{"num_hidden_layers": 15, "num_attention_heads": 5, "positions": "rope", "attn_scale": 0.125, "init_std_qkv": 0.0209, "learning_rate": 0.00335, "batch_tokens": 65536}
Each number is 200 + 20 x the weight over its row's rms, rounded and kept within 0 to 999. Layers, rows and columns count from 0. The size before them is the row's rms in percent of the matrix's.

# layer 7 MLP gate, 1280x320, rms 0.231, rows 813-900, columns 0-79
096,168,150,230,235,215,206,181,184,214,182,199,189,195,226,182,241,207,203,200,143,204,170,200,162,185,202,199,211,183,204,191,208,200,217,206,195,222,196,204,223,184,168,210,196,193,201,180,181,182,187,196,217,215,208,197,225,181,198,193,216,200,194,222,264,223,192,185,198,214,189,189,177,223,181,194,167,195,205,218,190
100,185,212,192,236,185,183,210,218,167,208,167,245,228,211,187,236,240,184,194,186,184,242,198,187,196,192,190,185,223,212,184,193,189,213,187,229,185,226,242,233,179,210,206,183,203,197,212,210,188,173,182,172,226,172,185,213,173,246,213,187,222,189,210,193,228,196,203,159,191,189,199,177,218,159,222,226,198,192,201,208
102,209,211,187,209,228,182,218,195,184,190,224,176,220,211,197,207,207,166,181,163,192,213,223,185,222,178,238,192,226,210,157,148,201,188,164,213,191,176,197,234,197,207,208,210,196,191,194,205,176,244,179,214,192,172,208,185,187,232,187,210,161,233,197,182,199,242,225,189,191,183,194,204,186,203,172,224,217,185,209,162
105,179,181,209,238,209,199,165,196,198,222,187,223,211,217,215,194,218,186,168,225,245,201,214,207,182,173,189,149,251,210,204,192,202,202,183,171,233,198,190,189,235,213,187,225,218,174,184,202,203,186,211,202,177,182,213,199,183,224,205,227,183,200,221,159,206,197,207,207,209,219,191,239,206,189,202,170,169,203,212,215
092,206,187,165,227,214,198,197,228,195,199,217,176,223,178,198,232,174,175,246,199,205,215,229,221,192,209,203,184,183,213,191,192,200,158,189,218,215,222,231,198,210,229,179,192,193,202,179,213,160,202,211,166,181,183,171,193,225,222,221,170,196,214,180,209,220,183,170,181,198,221,206,178,211,196,184,183,243,191,213,206
098,205,187,226,234,201,231,191,188,209,185,231,182,226,167,224,181,227,207,193,240,185,171,206,218,204,187,172,224,206,228,224,210,219,194,199,212,197,214,232,160,177,205,182,221,190,204,191,189,223,161,214,208,201,196,171,195,210,188,204,210,193,167,232,195,163,214,232,189,214,195,246,180,194,214,187,203,213,202,196,178
099,218,183,189,209,214,226,199,163,217,238,212,233,202,224,212,160,207,185,213,189,166,204,190,166,178,192,198,204,203,200,196,193,197,182,197,188,183,179,184,182,175,154,184,171,183,213,203,184,172,197,188,222,226,227,195,215,179,197,168,204,208,207,192,215,196,193,205,180,165,215,224,195,197,170,223,217,206,187,173,235
100,142,173,243,205,168,155,183,202,188,214,209,219,177,189,216,198,204,141,203,195,216,222,213,185,156,211,183,240,168,204,208,191,194,192,203,214,223,169,217,198,225,200,260,213,191,208,199,179,186,164,195,222,206,235,228,205,170,189,226,199,182,204,174,180,197,176,172,208,208,188,194,178,215,197,205,202,205,198,155,191
090,166,205,208,178,169,170,211,185,205,194,206,212,183,202,207,222,208,193,184,204,180,203,176,201,187,184,218,184,245,187,188,194,206,169,202,186,198,146,192,229,204,196,207,246,210,182,186,252,184,182,180,235,219,237,225,207,209,195,194,213,164,201,201,165,205,169,162,218,191,242,217,203,196,218,170,204,179,215,236,223
099,176,192,248,200,179,185,173,220,192,203,214,223,214,159,222,211,199,209,179,209,216,185,192,212,177,209,187,160,177,181,203,220,202,197,220,208,191,182,204,197,231,191,208,181,221,249,183,201,200,172,197,242,201,190,219,221,212,221,170,192,224,180,189,193,184,180,221,161,198,211,204,187,200,222,163,200,227,183,228,173
100,186,214,214,190,194,178,218,200,203,211,162,200,216,181,213,175,199,183,206,186,186,204,184,238,175,216,201,208,185,236,175,215,199,192,197,213,194,177,183,225,173,154,208,227,190,190,199,170,173,162,193,183,215,206,184,233,176,203,187,237,213,177,210,200,193,187,214,194,228,186,196,200,197,158,223,234,209,155,158,185
100,208,210,205,206,189,227,202,208,200,208,196,212,204,188,188,224,222,197,212,207,178,198,163,209,194,164,193,207,176,203,187,210,176,235,191,191,185,177,231,202,210,203,185,194,207,225,186,224,184,202,171,178,218,221,182,222,183,210,171,239,197,194,193,154,228,200,218,177,172,208,205,194,169,174,217,223,196,182,221,179
105,174,213,199,178,207,173,192,204,173,241,180,189,200,194,207,241,186,237,179,207,207,183,191,208,203,211,180,220,236,166,205,212,226,172,213,194,199,195,196,237,220,207,189,184,186,194,195,187,167,198,152,193,174,187,196,189,214,234,219,203,190,211,202,222,191,193,177,212,192,173,226,196,214,218,219,215,171,207,199,221
106,224,194,214,209,159,188,194,212,178,198,200,220,195,171,198,156,206,177,206,208,212,204,205,198,185,215,159,181,193,213,163,179,227,183,204,191,201,192,181,243,213,175,247,183,180,178,186,189,180,204,200,198,224,209,236,196,168,192,237,213,212,195,195,190,234,184,193,184,215,233,208,195,182,210,226,204,189,219,204,187
100,203,185,214,198,206,183,146,218,228,208,204,176,166,190,223,198,169,167,212,201,188,191,222,238,179,239,196,196,189,180,209,202,183,187,181,197,160,214,187,207,216,192,221,232,205,222,174,177,170,164,194,187,184,180,208,204,226,200,231,198,209,174,186,228,213,182,210,227,186,203,229,177,204,175,169,222,218,197,193,197
096,213,237,208,186,178,205,197,208,173,216,173,210,171,204,195,209,187,211,214,199,192,202,209,193,216,228,189,180,213,204,212,158,228,178,175,189,171,197,179,245,188,230,182,196,233,204,249,181,197,176,180,172,216,188,175,195,174,223,207,205,186,181,209,173,216,214,172,239,193,195,158,198,186,160,226,177,200,234,200,179
100,205,179,202,210,183,198,207,198,172,197,192,209,220,220,180,195,177,197,207,215,193,161,216,189,188,188,184,208,159,191,233,209,232,235,232,189,190,198,197,197,208,199,173,236,194,188,192,207,238,220,202,203,216,179,210,181,168,196,220,181,207,183,229,183,191,199,223,235,168,189,214,168,193,174,232,230,190,209,167,208
104,227,183,206,237,190,208,183,209,180,197,228,201,209,202,186,174,199,217,188,212,214,224,214,210,228,190,200,171,193,223,216,193,265,206,186,168,188,138,189,225,210,219,200,218,225,202,218,214,201,190,211,181,224,216,227,193,222,201,212,190,217,198,184,217,169,208,223,235,219,206,204,166,219,174,176,228,178,219,203,200
094,232,200,199,183,199,179,192,186,162,199,217,206,194,211,197,224,187,202,216,207,189,235,237,193,155,236,215,179,216,240,213,184,163,186,231,204,198,197,209,251,193,204,247,176,209,218,217,202,198,190,219,210,231,239,178,195,218,176,246,188,180,237,190,198,185,204,210,186,235,198,200,184,186,190,208,174,195,190,200,198
094,194,190,223,181,215,205,188,187,166,173,214,192,209,183,175,207,195,172,194,211,211,204,175,222,186,226,189,221,188,248,201,180,193,200,209,180,198,176,223,191,181,192,194,195,213,200,185,201,201,229,200,199,177,172,192,186,167,230,181,199,169,196,204,196,211,211,207,185,197,180,179,206,190,192,228,216,234,210,200,225
097,192,212,228,180,182,207,238,188,167,192,180,186,189,249,194,174,182,201,201,209,144,229,199,196,217,160,204,214,220,195,200,194,192,199,184,209,172,183,177,168,203,165,187,201,207,181,191,182,236,207,227,197,209,213,195,209,217,216,204,236,193,194,169,199,190,213,178,203,198,206,164,222,191,213,197,180,226,224,207,173
099,203,194,222,225,207,226,220,148,204,177,192,212,155,247,197,213,198,182,194,207,166,241,219,217,215,159,226,182,206,174,232,173,190,182,180,183,184,182,212,222,237,227,225,188,201,175,169,220,216,222,218,254,227,199,220,194,178,211,188,196,202,202,210,200,246,207,206,199,196,182,215,224,193,179,194,182,204,236,202,187
095,239,222,212,205,208,217,191,215,211,186,200,190,185,185,198,206,168,247,216,207,195,221,191,237,170,200,215,202,177,212,195,193,165,244,224,228,195,192,200,212,180,205,179,178,179,207,245,204,222,219,250,215,196,174,202,199,180,155,221,248,231,205,209,182,191,220,214,219,190,197,212,184,202,208,211,202,173,189,183,206
100,197,197,193,210,211,188,189,190,182,175,183,211,195,174,217,191,193,208,208,184,169,216,177,211,235,179,186,227,225,207,214,222,202,182,213,183,153,209,159,218,177,191,190,195,192,207,219,199,207,199,240,187,213,217,211,208,182,195,183,194,182,208,199,180,197,162,200,205,166,186,199,232,229,199,184,233,221,211,202,212
098,225,220,215,195,160,214,197,204,212,182,185,217,209,179,193,188,185,163,218,196,180,214,185,198,208,198,217,223,208,243,217,182,199,201,192,232,187,201,220,199,227,225,196,161,203,209,215,221,176,191,218,218,188,221,187,175,194,207,215,232,199,204,188,197,178,187,185,181,176,225,236,220,177,159,188,218,188,191,188,192
102,169,216,182,206,189,206,195,219,184,199,182,193,205,180,195,189,168,204,180,219,211,214,214,223,234,193,205,185,182,218,233,212,235,180,183,187,172,213,220,190,196,160,179,178,240,201,200,199,204,208,171,190,179,189,189,207,215,213,161,224,210,211,182,184,171,194,195,197,195,199,205,165,183,195,218,213,206,198,190,197
100,181,196,220,206,163,185,222,212,232,165,184,188,216,180,186,225,185,182,199,225,203,172,201,236,219,198,185,179,207,248,186,191,230,207,219,201,186,185,205,223,199,207,199,243,174,201,187,204,218,178,217,226,196,242,175,200,209,183,190,212,199,229,176,253,222,176,203,182,210,216,201,195,213,196,191,148,181,204,229,201
097,202,205,244,236,208,181,195,196,162,211,221,195,177,210,158,218,177,204,218,192,205,176,191,214,213,200,173,185,214,228,193,209,186,142,202,195,208,193,234,220,224,214,216,200,200,242,161,174,186,183,214,223,205,207,208,180,193,191,210,215,218,213,178,203,219,224,190,201,189,195,209,187,207,213,146,203,196,191,160,200
096,188,170,204,172,157,190,205,195,211,184,198,165,186,217,224,210,173,236,201,181,213,219,190,197,186,196,227,197,230,194,194,215,213,200,218,186,204,217,173,199,179,178,217,194,180,166,219,219,205,175,200,167,170,193,231,144,182,190,203,239,190,204,210,209,179,176,203,204,197,201,183,208,200,202,215,229,227,203,179,202
103,171,181,182,180,158,242,216,209,207,204,174,199,182,225,185,186,195,170,234,180,179,199,234,190,204,172,234,204,211,187,192,192,216,180,182,215,183,219,174,206,225,207,157,214,177,180,190,218,171,201,205,173,186,154,207,197,210,212,204,171,186,188,192,230,200,227,195,178,173,171,204,216,179,206,206,208,194,194,187,188
095,204,191,197,226,237,187,251,191,228,214,179,232,208,212,162,222,195,187,212,209,189,198,223,192,234,211,251,179,211,178,213,169,193,195,190,203,190,232,206,180,218,218,176,227,214,211,194,187,206,180,181,218,228,170,207,180,199,240,189,199,194,218,218,183,189,221,217,206,209,222,204,175,182,231,174,189,231,240,207,199
102,223,186,209,200,190,214,202,232,180,204,170,237,184,198,173,200,198,229,189,205,202,194,206,192,214,222,157,242,201,222,219,165,194,207,204,208,167,193,213,205,208,204,209,191,181,177,209,225,196,250,195,167,221,201,204,234,190,175,180,193,225,223,198,223,190,205,240,220,225,211,221,209,203,204,186,177,238,200,229,195
107,203,203,186,215,177,233,181,206,211,202,211,231,184,196,196,175,222,233,182,201,184,230,213,175,183,219,189,200,190,207,209,204,194,215,199,205,195,213,177,184,231,188,182,194,172,214,203,209,168,188,189,193,204,204,213,168,197,183,171,237,180,170,203,214,195,177,185,175,185,225,174,227,212,207,212,197,218,193,236,178
102,181,171,196,154,185,241,200,219,186,192,201,226,183,154,170,233,213,183,169,215,200,212,202,171,182,227,187,197,237,185,214,211,209,158,177,202,156,199,218,200,202,185,229,184,186,223,217,242,226,200,192,179,222,183,204,234,217,208,196,206,200,180,199,218,190,212,224,179,204,201,180,215,209,209,178,166,161,184,203,224
102,210,205,185,195,208,170,196,171,217,205,219,188,162,214,188,218,208,157,212,239,173,193,203,224,178,168,232,221,177,191,205,170,204,232,176,204,208,190,212,193,191,235,187,188,175,193,245,180,189,207,198,176,245,192,188,200,187,159,181,209,172,202,181,178,200,191,197,168,226,220,195,176,234,199,221,222,212,209,174,195
102,195,162,184,168,187,216,210,204,224,226,225,224,213,213,180,195,197,223,185,221,143,216,161,186,199,199,210,235,209,187,198,190,184,171,208,211,197,228,194,224,198,224,183,210,188,192,267,157,215,193,218,195,188,195,219,183,220,225,183,202,171,203,192,189,212,212,211,200,156,180,160,197,195,214,216,213,186,199,178,198
094,191,222,211,189,197,176,218,202,202,207,209,213,199,203,233,216,195,179,209,175,213,205,169,183,201,224,190,204,209,213,197,170,201,192,161,185,204,200,198,187,212,195,216,154,184,174,210,180,191,221,196,190,217,178,228,213,188,177,219,208,179,227,193,202,209,205,187,200,222,238,182,211,182,243,210,185,212,207,197,190
099,208,224,232,185,207,176,222,184,207,243,209,203,209,231,202,171,225,208,247,214,218,185,171,182,219,162,216,179,194,227,195,179,202,222,214,210,173,177,206,184,201,211,189,210,179,219,214,226,200,188,181,194,192,190,194,203,218,231,183,188,193,220,232,190,220,251,187,221,178,202,209,183,184,206,201,205,208,222,184,190
105,184,186,222,207,186,200,185,213,171,199,165,200,207,180,161,202,202,214,198,145,224,206,196,228,201,191,191,218,208,187,217,210,243,175,173,214,177,224,195,186,223,162,223,232,196,192,218,183,219,187,201,220,184,200,161,230,208,234,204,188,234,216,182,209,231,152,188,183,193,234,194,185,186,177,184,167,199,208,187,200
101,197,185,247,192,204,198,158,198,163,189,183,209,203,201,173,219,221,168,223,176,188,192,190,156,201,186,211,221,213,216,202,177,207,149,206,187,191,189,224,198,189,196,171,200,228,171,208,202,194,189,215,206,176,211,230,196,209,210,212,166,217,199,179,197,206,239,220,181,226,176,213,212,184,208,189,207,241,175,171,218
099,198,216,191,186,192,158,165,185,173,166,193,204,196,213,191,203,211,192,205,233,183,220,197,217,208,191,219,197,213,224,156,222,167,194,194,187,225,212,219,219,210,195,194,199,199,239,199,201,192,183,178,215,238,208,206,221,188,186,195,203,224,163,203,219,222,203,172,225,185,215,200,227,213,187,224,221,163,185,212,217
094,203,230,195,173,179,196,169,222,219,206,174,214,181,190,190,228,227,205,184,214,231,181,207,239,184,181,202,213,215,206,179,195,185,189,195,162,216,223,195,198,143,206,200,214,140,202,202,189,184,195,195,223,206,228,199,245,211,190,181,207,224,180,162,195,213,187,218,209,213,208,222,143,212,208,202,211,174,159,201,233
105,195,203,227,185,169,198,188,215,181,212,211,199,230,193,217,210,185,202,218,193,214,191,218,221,248,178,171,191,206,201,204,236,239,214,191,217,184,203,161,201,209,186,214,207,212,239,204,196,232,197,196,224,210,188,204,206,200,211,181,218,189,171,209,189,199,186,201,217,189,164,188,215,251,194,189,205,212,191,228,189
104,182,177,193,223,193,192,170,188,224,214,181,204,185,206,190,239,199,183,192,196,236,218,174,146,196,157,161,204,211,210,172,207,211,221,190,194,193,213,195,211,193,201,194,210,152,192,216,216,211,224,171,172,188,238,208,200,196,231,183,196,223,187,195,226,195,163,198,178,174,164,209,188,218,238,191,221,218,202,182,168
103,168,200,210,196,254,213,205,211,212,226,175,216,192,212,187,214,187,222,215,185,191,210,176,185,191,209,197,198,211,219,175,218,201,213,197,226,205,195,190,236,187,212,241,188,198,209,207,194,204,183,237,205,213,163,247,195,182,195,189,207,182,227,215,227,205,176,198,200,167,197,199,181,208,203,214,204,216,190,194,178
099,210,194,217,208,190,190,217,199,166,211,227,191,187,217,207,195,172,185,224,203,162,201,184,200,201,207,230,164,228,192,189,200,189,218,177,186,195,200,229,189,213,205,236,209,177,185,200,210,211,189,213,225,205,172,212,206,221,219,215,211,187,199,187,229,204,201,167,198,199,223,206,199,152,207,215,229,211,200,233,187
104,209,172,225,183,188,225,179,219,198,208,213,224,203,213,202,204,226,227,200,217,204,161,194,210,202,194,175,189,179,225,173,185,213,240,225,176,234,202,183,236,237,195,222,192,208,198,199,200,202,170,229,173,212,203,187,244,210,210,193,200,211,196,207,216,206,207,158,205,227,213,194,239,165,193,168,249,204,211,197,170
105,211,175,243,195,210,187,163,183,192,203,191,224,214,227,208,182,185,214,166,180,196,169,190,233,167,219,163,209,200,222,245,202,203,226,195,171,206,214,226,212,194,226,232,202,199,206,207,180,193,147,175,222,203,193,198,199,202,150,192,204,217,213,186,173,172,213,215,188,222,225,185,207,208,195,221,199,199,175,182,193
101,196,234,207,223,201,157,153,201,185,242,197,238,206,230,234,192,200,210,170,214,200,229,201,230,200,179,244,181,206,212,213,182,203,232,190,238,217,185,219,200,217,207,210,205,170,224,190,216,199,240,179,192,220,218,193,236,191,208,202,224,201,241,207,213,161,194,173,200,191,193,193,190,177,197,204,198,183,238,200,218
090,193,211,177,171,214,204,204,228,176,196,237,255,172,212,240,202,175,235,223,193,164,188,205,178,167,224,211,177,200,205,173,211,233,188,201,206,159,212,189,224,192,204,223,206,209,207,219,193,210,179,224,203,189,224,232,203,202,186,190,224,196,223,198,143,188,184,238,214,184,216,233,213,189,209,223,173,197,213,187,188
097,227,190,173,206,188,185,202,185,214,192,217,206,235,207,194,228,207,236,203,222,205,212,198,222,211,197,224,193,222,211,219,201,214,225,194,177,184,224,220,206,194,214,174,202,210,226,217,194,164,189,169,207,205,205,213,214,171,199,210,196,207,189,231,211,178,186,203,180,156,218,190,207,190,183,186,228,194,183,197,192
098,190,197,212,254,169,208,156,194,187,208,171,194,202,233,185,175,210,180,205,208,188,213,214,208,207,182,176,166,194,216,160,201,213,211,204,221,201,224,222,210,236,200,216,227,214,198,200,221,171,198,166,179,208,230,267,184,200,174,199,220,187,214,228,183,177,220,196,215,203,188,197,210,157,187,185,229,166,187,185,212
107,194,201,199,206,231,225,221,219,235,153,205,224,189,202,228,183,205,220,196,195,156,188,204,131,181,279,212,207,176,205,222,210,197,189,196,203,213,203,223,166,184,233,169,206,192,221,179,175,192,204,187,217,217,206,212,206,227,232,190,212,227,219,192,191,198,208,228,165,201,230,199,157,203,197,198,194,223,196,200,181
099,171,209,207,212,200,180,186,163,218,202,194,208,216,222,221,204,197,190,163,237,213,200,183,195,222,174,186,199,197,215,184,160,170,196,212,208,182,244,193,199,234,199,216,207,197,210,193,194,167,200,189,233,221,201,207,218,179,178,187,146,192,222,183,221,221,171,193,212,194,189,210,177,184,171,202,185,216,205,210,173
095,215,192,246,182,161,230,208,190,200,205,184,212,193,166,216,195,200,186,211,234,146,164,213,159,208,209,195,207,226,203,209,179,184,221,211,198,186,202,204,207,188,213,223,238,157,200,213,181,240,181,185,153,213,211,191,221,182,190,194,216,174,229,239,202,227,211,239,157,208,232,143,175,182,191,204,178,219,210,188,181
103,233,207,219,188,240,228,181,204,163,186,193,209,206,205,229,216,192,186,189,243,201,195,170,167,199,196,224,211,194,208,216,179,190,181,194,230,206,188,229,202,194,165,192,221,207,233,191,206,222,199,188,239,182,209,226,194,181,198,199,236,208,173,194,184,192,184,210,165,218,239,180,236,226,184,222,198,182,200,172,204
101,192,228,196,194,202,210,196,208,243,223,192,203,204,209,215,243,181,238,225,197,201,185,217,207,197,238,197,202,186,197,227,207,213,198,229,229,189,195,229,201,216,220,204,191,230,166,205,224,205,185,172,196,204,235,162,187,209,200,194,211,197,203,198,170,211,198,191,224,217,188,161,215,177,209,199,211,210,186,212,226
104,199,164,189,225,150,176,204,211,236,199,219,197,245,229,182,187,209,195,165,196,161,232,209,226,217,184,197,226,204,201,196,208,236,177,189,155,187,182,228,203,231,188,191,185,215,168,226,181,236,214,190,220,208,168,207,204,190,221,224,202,173,224,200,202,164,203,176,194,210,203,172,227,166,185,206,235,254,178,220,167
100,243,194,191,225,200,218,200,163,188,216,212,189,269,187,247,182,191,196,217,185,214,182,199,235,186,203,196,198,213,179,209,192,209,197,222,205,202,215,201,210,205,223,192,197,229,206,203,201,204,193,235,203,220,183,197,209,224,211,168,205,227,203,199,215,221,235,195,237,224,170,204,169,216,185,208,209,233,195,190,219
097,182,207,217,199,204,236,227,222,210,186,177,214,190,205,200,217,205,200,187,202,154,224,210,211,175,226,189,197,213,208,182,184,184,218,177,216,177,222,228,219,203,190,153,242,201,183,239,187,187,197,153,194,181,146,201,187,200,217,228,204,206,217,189,199,223,201,178,218,188,209,192,170,192,208,229,206,197,200,191,218
096,202,223,215,218,195,216,199,193,209,231,194,224,191,200,196,194,217,214,195,207,187,156,178,208,189,221,189,192,208,208,221,177,205,204,161,221,179,199,223,156,197,190,212,210,221,183,202,198,189,187,190,169,204,217,177,197,189,208,222,222,181,202,183,199,217,218,207,162,169,193,210,182,217,208,187,235,202,170,208,202
106,206,181,175,198,203,189,208,181,204,212,218,218,182,211,196,177,178,201,230,203,190,198,176,227,223,175,207,197,176,198,219,196,214,212,197,209,186,203,201,201,227,184,208,192,186,197,219,202,181,176,219,192,161,240,211,205,208,196,209,209,184,161,183,229,233,224,186,207,193,216,207,184,191,209,206,211,209,211,177,186
100,225,170,178,222,185,206,182,189,200,210,179,220,201,171,195,193,178,207,229,191,176,207,223,195,186,204,214,224,193,217,183,154,230,213,207,197,187,172,206,178,176,184,174,168,199,201,204,209,180,216,198,205,179,202,193,239,239,228,206,193,184,173,174,220,205,202,196,175,250,175,202,203,211,186,210,217,208,219,204,197
103,175,213,170,226,155,206,179,234,205,215,208,217,216,212,193,181,227,188,202,175,192,219,181,197,215,210,212,174,214,194,191,210,157,237,195,214,167,159,186,181,183,200,211,216,229,199,203,179,209,187,219,241,214,191,224,205,235,196,243,235,217,176,203,233,177,205,171,190,206,201,210,200,169,174,206,177,215,206,224,180
102,193,181,171,171,190,195,196,208,213,190,220,190,189,180,200,149,237,214,238,211,181,183,200,199,201,198,208,198,200,197,186,180,185,216,171,221,200,186,221,217,217,209,190,220,198,205,212,209,171,185,179,221,176,183,195,189,191,208,180,203,198,199,231,188,214,231,220,218,184,183,187,193,191,201,207,181,179,207,208,190
100,166,244,193,244,181,189,215,233,211,238,198,192,198,206,218,208,190,219,185,246,169,182,182,203,202,202,189,213,217,202,195,180,168,201,178,208,203,161,184,230,192,182,198,217,179,191,213,201,198,188,188,198,198,195,187,182,195,254,182,231,188,228,171,164,213,205,206,195,233,222,191,196,188,202,186,223,215,189,181,188
104,219,239,191,165,187,195,195,222,211,217,188,185,200,233,154,165,192,218,204,186,201,197,204,192,195,212,178,230,212,185,205,202,189,213,205,259,224,185,227,235,220,168,191,173,228,208,194,213,227,200,190,229,194,185,232,178,225,203,275,171,222,186,204,168,206,176,215,197,217,203,182,178,196,182,194,202,195,224,203,210
099,200,234,218,200,212,180,196,196,205,188,183,168,167,198,214,186,169,183,201,171,192,207,198,168,199,157,195,187,224,190,208,200,195,203,172,187,202,190,211,185,177,216,218,175,208,233,172,185,209,206,201,219,185,245,196,202,197,184,194,165,196,207,182,206,208,165,208,215,179,186,211,169,211,191,227,212,224,219,143,217
102,216,180,192,172,212,195,195,211,228,177,209,222,210,206,174,170,203,155,213,221,200,173,185,186,189,189,175,199,173,220,206,187,188,196,200,208,185,180,148,175,235,190,228,206,189,206,209,144,197,195,184,258,234,202,196,201,213,177,214,214,233,212,190,221,155,225,186,193,213,215,159,183,201,210,204,211,205,196,189,224
103,188,206,210,191,220,193,201,208,220,194,173,221,192,217,195,223,224,195,225,204,201,193,204,196,223,205,227,186,173,160,175,188,239,230,216,208,167,238,197,184,202,194,191,197,192,187,173,198,229,186,203,182,203,176,208,188,224,203,193,178,189,241,195,191,195,220,197,204,181,206,189,180,209,205,192,217,193,206,223,179
103,216,187,180,189,189,163,194,193,197,188,215,218,185,202,195,168,214,236,169,196,177,211,211,168,205,199,212,200,204,216,210,204,210,237,171,188,229,178,189,185,202,218,174,187,185,215,205,196,221,205,216,155,165,224,218,221,186,219,205,219,193,164,191,226,187,197,179,193,207,170,189,222,194,195,247,199,207,170,192,180
103,176,216,162,242,220,181,184,214,210,202,225,211,182,249,170,160,193,214,224,225,201,167,202,176,213,237,185,224,134,214,176,182,190,221,234,173,180,227,160,224,216,195,212,163,182,203,227,194,174,196,213,210,225,221,200,214,192,195,194,199,179,212,180,219,183,154,189,237,206,210,228,192,187,186,252,206,199,188,208,218
097,189,215,202,214,230,202,214,175,216,194,202,200,211,204,225,192,202,158,206,211,198,212,266,230,175,183,219,193,190,170,201,217,223,194,159,217,189,201,235,221,215,192,183,203,182,180,190,231,188,190,201,202,192,157,223,163,213,166,187,215,155,200,189,200,197,189,187,176,241,227,228,216,217,182,209,201,216,212,228,167
101,215,193,175,190,214,198,203,215,208,192,210,186,213,192,154,161,235,203,218,189,193,193,218,195,193,201,192,215,217,184,180,233,215,227,193,182,231,213,191,202,210,200,202,231,184,186,217,229,195,214,237,177,209,195,200,178,227,202,200,171,208,155,177,197,171,199,195,220,182,208,187,198,195,215,182,199,199,196,237,169
101,214,192,150,213,217,189,165,202,194,186,201,195,197,168,169,221,209,206,197,211,199,205,190,235,207,218,190,198,214,155,178,205,144,149,208,211,200,154,228,194,209,203,226,194,208,181,220,162,192,174,201,194,189,158,215,214,236,184,190,227,199,170,157,185,163,212,170,191,179,191,207,162,186,196,181,188,225,188,194,209
104,202,168,183,211,177,166,210,232,196,203,184,191,213,206,201,225,186,208,205,192,167,245,170,204,208,148,189,182,222,208,193,209,184,163,224,225,195,194,165,197,213,215,215,234,209,211,171,217,184,226,214,181,190,236,211,201,227,186,193,159,175,185,204,196,195,171,229,194,198,206,199,237,211,225,226,206,169,198,180,157
105,201,200,196,177,173,226,221,197,212,204,251,209,206,230,193,192,178,209,187,225,170,202,189,191,192,211,210,185,203,216,211,205,174,231,225,166,241,206,218,218,170,203,184,236,206,229,195,159,208,210,218,205,243,195,197,219,211,192,192,221,229,177,170,206,163,223,183,198,223,191,188,197,207,187,195,199,205,186,219,211
097,178,197,187,179,205,186,210,200,196,184,191,195,212,191,180,198,220,200,204,174,222,129,180,198,186,213,172,179,190,195,187,189,195,200,215,205,178,205,216,181,201,211,210,173,217,177,185,218,172,230,220,208,191,228,218,206,175,189,180,197,215,198,252,190,198,202,191,216,197,203,210,187,226,223,177,218,149,208,205,202
105,208,212,221,195,161,204,208,234,175,189,213,199,185,205,196,228,205,201,199,230,179,196,188,176,196,219,203,166,219,194,172,185,196,217,202,203,217,164,236,188,233,191,216,198,202,203,169,209,187,207,204,187,188,217,211,247,171,173,198,207,218,163,153,168,220,169,237,185,176,185,200,203,206,210,188,150,213,198,214,184
100,234,195,171,204,207,206,182,197,194,186,189,155,199,196,175,213,186,185,187,182,213,217,211,241,199,208,155,202,211,157,195,216,183,207,206,208,153,222,229,209,169,222,207,205,223,189,206,208,196,198,175,192,224,207,183,216,197,223,200,203,204,185,187,231,199,230,217,190,203,178,225,209,195,159,220,174,219,175,171,164
102,217,192,196,213,214,214,202,229,188,197,203,191,205,218,237,245,205,207,200,198,241,169,212,256,174,204,236,175,216,196,210,189,187,190,209,202,210,183,216,198,209,232,204,198,216,190,206,195,213,202,188,205,152,177,198,186,167,209,195,214,212,184,205,210,207,184,197,179,208,192,154,188,182,185,218,156,197,195,204,197
102,221,155,183,233,225,182,232,163,233,233,194,178,155,230,215,202,208,205,215,213,212,222,216,178,201,175,194,189,207,218,231,196,227,233,212,170,188,238,216,213,189,197,191,235,153,227,160,181,179,212,207,197,191,180,202,222,219,204,229,237,221,205,176,218,215,217,206,204,188,205,208,211,200,201,188,239,192,187,210,215
094,173,214,238,215,173,208,197,202,182,204,185,181,204,182,219,209,173,230,226,188,180,175,180,175,189,200,175,167,205,175,240,207,179,180,188,245,183,201,151,199,207,175,180,182,226,214,188,191,195,183,200,194,209,164,212,223,182,188,182,180,193,196,162,213,204,232,201,191,209,193,211,164,180,218,187,180,154,209,232,223
097,216,239,239,210,202,198,194,184,197,243,178,206,225,201,191,232,184,200,203,183,213,183,188,226,184,233,214,220,217,223,228,183,240,210,194,165,193,230,188,206,187,236,185,213,192,200,165,154,214,206,222,191,172,164,187,215,183,198,222,184,203,223,158,170,205,162,228,200,192,196,196,196,183,173,210,209,215,174,208,209
103,192,215,188,197,206,238,228,245,221,228,184,203,215,229,170,192,219,223,218,190,138,194,155,211,199,198,202,238,204,179,218,199,185,222,207,219,181,214,214,213,213,217,192,215,195,205,220,174,213,194,176,221,189,194,179,230,229,191,207,184,184,192,215,164,219,205,208,175,209,213,157,180,210,191,183,216,186,220,169,223
101,186,221,207,200,173,181,192,206,194,223,181,206,203,170,221,173,184,211,225,207,197,189,170,233,182,252,221,197,173,212,183,214,197,247,196,155,181,223,224,214,235,222,197,215,220,197,226,211,167,194,212,220,201,202,181,193,175,211,193,181,230,195,221,199,186,162,210,216,193,215,200,212,203,222,208,216,173,207,227,217
100,200,189,228,187,172,165,191,180,214,209,175,209,218,176,167,215,236,153,214,230,223,193,189,209,197,220,196,199,226,233,218,171,215,196,194,213,219,149,160,196,179,200,204,199,226,175,180,248,206,154,221,186,205,183,228,170,200,255,210,214,192,248,209,198,237,186,212,210,185,178,172,179,199,179,220,189,217,193,215,191
105,241,188,218,215,190,188,212,221,177,218,173,168,191,211,237,189,172,181,237,180,210,205,208,212,191,199,207,187,201,178,237,217,187,195,211,183,237,194,211,202,212,198,193,184,212,235,224,226,167,212,211,229,193,186,203,217,193,211,206,209,167,165,227,238,198,200,178,195,210,221,215,187,213,184,206,199,196,190,170,187